From a checkpoint of a small transformer trained on Wikipedia.
Architecture: RMSNorm before each block, rotary positions, no biases in attention or MLP, untied embeddings, capped logits.
Each number is 500 + 25 x the weight over its row's rms, rounded and kept within 0 to 999. Layers, rows and columns count from 0. Numbers have three digits each. The size before them is the row's rms in percent of the matrix's.

# layer 15 MLP up, 512x128, rms 0.148, rows 279-328, columns 0-63
002:516510528483483480449456502499512430556456491522499504524506485491508485497540458493499512501446507475501511516490510498485471501500528462541490487494474509521474505487524451466502494471484472
100:508506481510565460450482465475483508524521476477477490483499482532510515468528538469467503504464502468508496451514479482490504534475513521564479507517481477480498523502468455453529453481500503
097:530501506496509471519492514481520517509465554487494501529524466517537472487502519452505477493496492492514465563543518489499516530542535486495494493524500487417485519489515491498473487541512511
113:497492472501490479503533479511478474489500492476501518460498495540519494485514515500501487512507492529489497525502506506535507494515497517504532540500511461456478478543535483520490486473529534
079:519509491477513498493537454523505470510489506501515550436486510520501505487461531488499478491489499495481455511501491521526526519491515513500484504499513483523496508511487479504528501453515507
108:510528518511511456488539513479493449473493478534502486515487463494505507468456496483470492496492524418458484451514486516499523479509524539528496512501503446494509494527463472549512501493524505
002:519467493501514479449513485485457486491478491492466458534472500461520506540503462494496504489459490452546538527499500512506538449456500520513478503520508512521512463409496506495511440488485474
111:523529500530503516540472480480513493472505479518494491453475506481502488501492525488516552504470534516499481532530467477525490463498480477481518500501517514491467502519461483494471497473511520
100:467497472493569510491473491453547488527467457491454499477477483523538473558517529463525545519508524472507513492491499491493517521491469478477484506452506471490460481496498496518480483513490467
110:512510444523505507477514502486429519466449515475484483489471497480533512426483528523498517485519478493502495528457491513500497518503528526516475523480492472526504523494525515519492473523497473
108:519510485476509484463487487503485513472495494515497514495477472494494486495539527521531517500472491506512516498471498526476523552507512493518498487469495505475495524514468498480493485541527480
003:531484504509510503433487497466487460542489471517430482516485479468511504522514472483500517496448491466549505509477526498484481476465516488533495503515506511528470483450493495458491479477491476
103:491534467514515486497537471433494515523471500460476496476479496510491513496454502483533490494527506453482489529481473507535511451490518532499500517489521515535483501484501529547396508492495499
111:512522447528481495496572494503458460466448492522462489521522460485516525454517499531504520523523539463455493505513519502508479507482531504513515537503479507513484485504520510507488492513552461
109:495514495547508413500513484455534507479525471474482504518475444521520510484508513510479526521486519473510508457496528517515502501488506468467481488465492473502515450503535501524487505486515506
108:525511431501487520504458461470479482548482495502482496481490513489507523484507502506520513514515523539507469478525496516535497496486478500513483506505509498488485487517504526536485423479506517
100:554511484488538457495516484485481455513492532526506516485501509493516519500467513515532496499516497478506475493509476451506448501481513524492512496528500483521477547493497513530475475489506552
124:503506460487492472449514469458495492500492479484493472471459531555476488483543507484483511504511476418430530515524469477520491485510506512483435530492480513505491470479524518481509461476504499
109:532494482493540475548490490504550514458518494468441547471529533553551558505477505462516496518520466495495513510499437500475511449492478498522511523514463532497487503551512508535499476511505560
125:497513461533528536522526504508488482467443519471506506516491467467516514514491488476506532515543470504485516555499486452514528488545548539547459492499466471502499485495513472512481497555518517
115:492442488514517456533515534499548501474497501524475483524434467530540495513526497487500518495484513483504469515533523483491479487495496505485501528510431514497463523495497526540439486497506487
125:536488467510505505468497505527450463535509523515507458503461500532533491480492489504503484503469509490467525461472489535503488515548504477580494500474502473486542507504499504508504463508529474
002:500496518485514475452509509483507467482466501491508489529557497479496497500541463503491510498438507511515495505517511485504490488473487521471472491489496477544515495434524495489491470485501480
123:539508495517514529492507483473504496504473518502481496497453531482512497495472498496497502510537467491454518493504501532507495491506471462526472493509495488500452530445534490536492478497510430
108:524515493510490528450496547485498480490453518511495473507458518523521496532488524478466508539501478464449509503502463515515524481507486515487515510492507520496497463519507448558487478487541453
114:551514482509560501496512482479511467485497533498497533517485515520517529494538503455511494490488472528507479494458511525522509493497527539516493525518468493489458490499489544484457463465522506
104:550482501510507500517542519453512486491497537463477517486454502448492524537501529474501534490507474513522510506476503459494501528527533489540488499483446490516489475512557515521450449529503519
110:502476515543507506522526480476484477538510516494520463519479481475565497447526485508528510509521510513501530510493528492493508534496522535533544511506491452497482521471505524538510490493534494
002:497516485500497522521526497491552559475518509493536490511509530489484527502479493495486478505502515481461471499506482493490524535469518528489498499486536510498489515513600493529501500537514515
103:528517491499555499518528508468516502467454454515486480514472445523496465517508524459499507495503548521465497514535500495470483517494580484521491501491487476471465522521494468530498510484518545
101:532510481538481437538535496507545494512538505495444477515539503479524506466486481503529516507499496490472478515527468507542478510507514510486468471491522490471503500490525532513479473490525464
121:549502494486501540508492536484457498454515521503509499481508464517547461476516514467507503519502489510498469517502483517523470479524503500540492506515489469466482499503488536490495489498517489
002:548513511499523496492484459474492497500470479512485468547488513475513527512508500493520528493497480463516534524514517487515448479491544522522482496517499479517526480453522481492507464518513500
108:495469448561480503524486496500473464494492472492478494464530498492500522487502546504553515493522511495530488455450498467515482478527504499479523563519487538517516463449514466490484476449493481
104:519461510535483501444513513514516478510508485492524501500444523514516504479522564468495474500475524437507507457512456473490482422478467503505487498452493454507504556530514531542487479503496516
095:535503456488491466457459505486496481509480502474447488485481552478569496477502519513505471514499482514552454514526539453531488525480517508512559476492491502529524488498500537531488505460500501
119:481492445494531524458485495472465531499508488516495491467447424506535491474507554525493536496471519503517477477498489530508565507529463486506516527499502515494482469494485460479462479526517510
114:492479487505526466503518468515498514507454494493508529439484499508516485525503504507527549518461471507468511468492462547499471513498506495533496490473461494512455442520518485528456480490502491
002:502479540513507469526503523480543471515490488502482518493521480569496496502503510490515498503526504497516475533502482500518532523500483483512490468538493521464473552548533525457462517522519537
107:542470484483499506486482535484518462527526568469516492523494512478497507476476492487509537508488523481509456483498510516513496511525472505486526506470507481448473528485469462523475488491495502
116:557468539532510536494508530509501470502463465452491474533494480499504525494493511470527494531492509506475488459481483517510525465471556489553501519543487509499474477502523485525474476449522518
107:504486450503531516455444460423498496490471523489491489529501483549515457479524520442499482502489475496472504472483471480474535536548494495484569489500481466536536514507502523503492512521515513
119:485503477462543482505524508466530536474472473495473469507498513484536477467539534504496519509497493444507482483525513532499522478571514483508488492501492509496481480560492466509478485520546486
122:529485524517522528532498482456508444473506489447472494464452498488489510500545522429512513521510512510491531504475524459517513494519518470459511507521480493500522506481501525505482455483509520
106:513510472520512538480491474499491475484463492451471517504502481512559490486517569509506513499514525502461481493499493517487502475496564504561514501484461473483479510499506517501483486483514499
002:481473488480487504438518477470515486499476495495466468508477516448485522514513489483473513505478500510530496518521514503505563490430488475503479510507528502531463504513556520493483478488491492
096:477539435500504526524500476491482460500479562475517472523466466496506480518499510502516503492477467518504492513497480497518516474547543494532506504491488533522530486507446530526479457491506498
002:516488522530506476519486491484507455528511503546491505525488482538527494516527490498527516503506517482507508511480504483518472481536505509537503483526476506496500497443473500468494476509508499
077:495498509507521525447541521501511489535489505498514499487480494513556482484472551486500528493524515512493513499537464567540489537492548509555505495471509474472501504462509521473506488478503493
099:516524470472489475510550486484525506501479465479503490495494494460535513483509526486512481493444502514462540477526462504511544474535517504480501534443495490493496472573457458467485494520520519
# layer 15 MLP down (transposed), 512x128, rms 0.136, rows 279-328, columns 0-63
002:536517468510496483495500486543474556484513493469469498479513523515441511498515520538486508417509488505521471503488533503502518506500559500503504474513495525475546505545522490516555482490489512
100:469494495509511497546562486527541483521491469551506508468476473484462523539513470508487522523519501484453494522532508518488499484551483455472513524519517458496500514473542479474450506530497517
088:493527493515477506462493506487511469471522501519525494486486509476506516526484515536446508498503477473470471473484451520508489528476483509481528549466508485506510504513458526469485490508495500
113:490470489483489513518454488496550494519486466534497503521473481524579507524535488490508480530521491474490528533514490532480508480492507524525521501472497550495500523535431517507539535530490515
068:494463503457544475459483499477522506486518509493474486507542521513456483498560432527503510552508479492504489522489469489488503496467482515494510533494500503513529516477514524468508501533500476
109:517454503521488556524468488505501544526519485475476527455470533487488487531555497522506515495484493544526523496545474503501485500493489492460529517486517511495477494467533545502495471499476504
002:512500506459460474493484497544486532495453491498520549503485469513465541520485536525489491513505498493518489465506513527512528512531508482467488528514514533491521533513481446498487515496516490
109:496514490456526458443500506484501501531563496498535482536522500481472535424509485502485487534490464471503491494472509511502479486447492492526497528523466519500485541472519494504501538438565494
098:527535536525508499498512507510469530518517518489487467511504470477476532507482497499512471534461483504519480531553509433511521516466507485480479490449503512452525514494505505504463481463556519
111:503496514496497461534514533540531476506533514502478507485506483490465472523481478512483511455505487495529456482512482490486514492494443498510496551488527505451501481536446530492474529499474508
101:499486520529516515511486537480488460510506517455454481490538487506464558503451449479475449496489555519506516491493521481539468509472518500522480504537494506480508520508534490532517541501535522
002:504495516472437462501489501555513524469486506486483535496494497517452534504497514530494495461534463521516488477497495518541544517529514474490485504508508523483528531515491477541529489497477526
102:500522532564446525472544526488438471497498501495540495499505483536483536489515519527488499415468528441524533462492513516456462496492494479481477536535520491482526518547484522484511510496504501
122:506514495545494469549496509515533485539529470513526487494459533509539500534521507450534470505511479507499490453556544501526499468496484521513453507480493536478519476522502515529509517470525542
115:527515483490454548517497500516494494451496508509507505511513503474496466510526541475522502423501489493484493499496481445520490525502459490496518488515507466523455509509485480504515535527475488
107:486542499526516475481555477490494488475523482514517510520507512503477496479502514504517527546497498481510551499496462517490478505492497493529464448479525538529495519531502473485477501474474525
088:487510478512498527522468500505528519524509496488488463498520484518481489498519515550550507538483520475504555479495480478467533471511494492509537540490557489527514485533499471491526549509511463
132:482503506500538513513487520463475528495511479498491578498550479493487477510496498509469480502499543478545491502505506499515514519522510502456484468501535455503531508514533545497464519505457550
111:496496470500451493496495528506502509494524510507507509487477498503460520517514506502490522466474515505531532484506498556543520488502538473520485541498459510497493489467508483505446490522544441
131:502492495520559475489523472515530482452448504530525489517525465488525564518535499502508516526480487518500526504510525496522508472486520492478494552494478491519550547489509495469478471506541457
111:558583505492477499504498459517495518472516504487544535517488529477510527479499481477520494472508510516509495496499464540486509500488481492490520513541581538489492505498503500487554507498490469
132:549469553540521488483505483527512539497459525517528482456523552540497498490503527483508483531519488499519534538505517499453502502475528492467512505474517460513470527491490515521479469496468516
002:521531480501495479504497489518482543490461499514517507528514472499487512484479512490518465488492483518475481497523531555564505533509507507519503510493528508507522549491513495497523464506513442
134:466501484515485500505448484491499485523458541501520500485484493500474543519515497506484533561490517468553472439530474480481474483460522543492523493496424514472516464492528532514469484508504455
111:497483523465467484543510469514478533487515471513503503526478508497459535471491441512544487502446492493480494504523528516492476538483504505470513516470511504446487483474507528446499507513478493
115:482447471508502509476516503521503561467507537496529479472513534493467495538507522513459473528502498469483493539479469489507516513529478447502544504527467466501517504444472506486526529521499442
103:465496508506483511556515475515486547484493492518502494523511546495468464482537499519470475498482513497451483490488537500505499518475475542468524514467530481470510524539467486515518510479497519
112:499510509500481508459496505475511511506495459496501533477525495487450474488518521468488509429467470483523503507495499474528506441512474503532477458558481547471533490540491505489547505478471578
002:497553514489557542492537510465485496524484510501485511495516510467523450471510527477508486580534537504507491527535504522496465525475488521500508555485470489497498505478442529470515482472547475
095:492464487513485525458453529509478502560479484492499473504509484508513595513515469537517495525468481487483526516493497496524503470486487514510530524506496494520495504500510497505467474510487541
103:462503530525549489479457492493499470498479469489501510508492505486449527528519503531468492543457503511487529494455499524507500480485511504532514522487549471512463467503491498488516519469511490
159:548500441496529501452489507479510521492501514447474520472515478507519482449553497494524510506496538485520500484483481490539498495508501541554528529482473462490489496452476509459509521495526488
002:465493463472489483497502492535484568489506502496549509474492475515445543528506503484518476509527472480533494494485490546517527523525476468481483547494498534468512544502485488490519510468479499
115:504513516490517525482510523492503512484484525532526479526472526468491499536507457509498510481462454494448466518540513527484488510478477502514497451476477512466475514565471532495508536519446520
093:528497492504532496497553491498492497516504470529543524496512514495490488497509417465494519524527501518526469517527529528492484506555512535495524508474490489507486493479550496515529562472502511
091:465520506518538527506512465516528511509509525523505466488464481500465471516538536501503508517494491528424532453471489508485519478529506498528445515482519471482494487513483502514535507542487465
126:472475515527481472541514506516490536467481509531471502534493514518463530501529443516523475525514534527479492513526525480502501506447507559475514509480505479471502523475526493477439476462504520
113:468531480498493471489513484546518514511527526548526509494521490508505502473497477466481478499508460475467456531498467507469476527500493488528462455531547545533477536508484513555488506474464470
002:509506514511540473500464490519530456474505505500461509497550488478493503463483454472507522463482512523514520511505504446513427502503464455525454508469464488483495488463500519502500493455436507
102:493486522479514466509484487509468519551498453520543537456486499503488499528538478456523482539504505512475521510455506498493486510503532524525523541491527456524473485452534511498537469492522500
118:519469504519500512526482474498477530494505489450437525521479488493510497493532471503475524511541522505531513504503509492479494508499465512440502513479495558518494485498514531506512517489463557
106:492495490512472524533491516565480502534541484482473541455468562462475523524500463538502532468496515513537477482474512489515477461502487525475497466544524534480482513503500487536507521492477506
120:523482512464453506511473506505521463500469505498483483503471501524522468488469506496549498501484515511515502454478551495550490490522460507513525532487539493486454519487526494524486507486499524
133:464469505478517475516493467476493486499471512500462465483501522469510496528523522448471497531454528497515506505458500517506497492474519496546503562541475487526516487506493462440487507485497523
133:495501462532511512507518501474488502496459520471475489476524496518539485482507554497495507548456527510490479521510445512479495493552518522532516555510481475454492495498497514500462512503532479
002:555519507473466485483502519526451545488441489500489505466513481522499473486496543551491498486507525501493464527482514541513507535510525539499505487516495523490504490489468476497499493512539518
092:510456520550480501486466495481509549494483476499564546447509489498453496508490526504509505546529496476472459459505499520512487485435468534489484504506477475479474485505513504498540486493535495
002:461467500484484461515464501519527488466533513500506517515529486506462559524509474480498513504495437525532517454508509475525482470512446437490450535480486492487487522520500490525516534473453519
059:513507500481486497542482501465500510531443479519460484541462516501487522511522486536494516547471511497528504485510541487445492511456497471484489510492504543520477500509486474513489525520505500
090:544473498489553493484474470503490489464509544480499517524493530500519512497489502516500491534511466474494529503505492545521493487436491520487475507542489495491489464450533504514492502462526497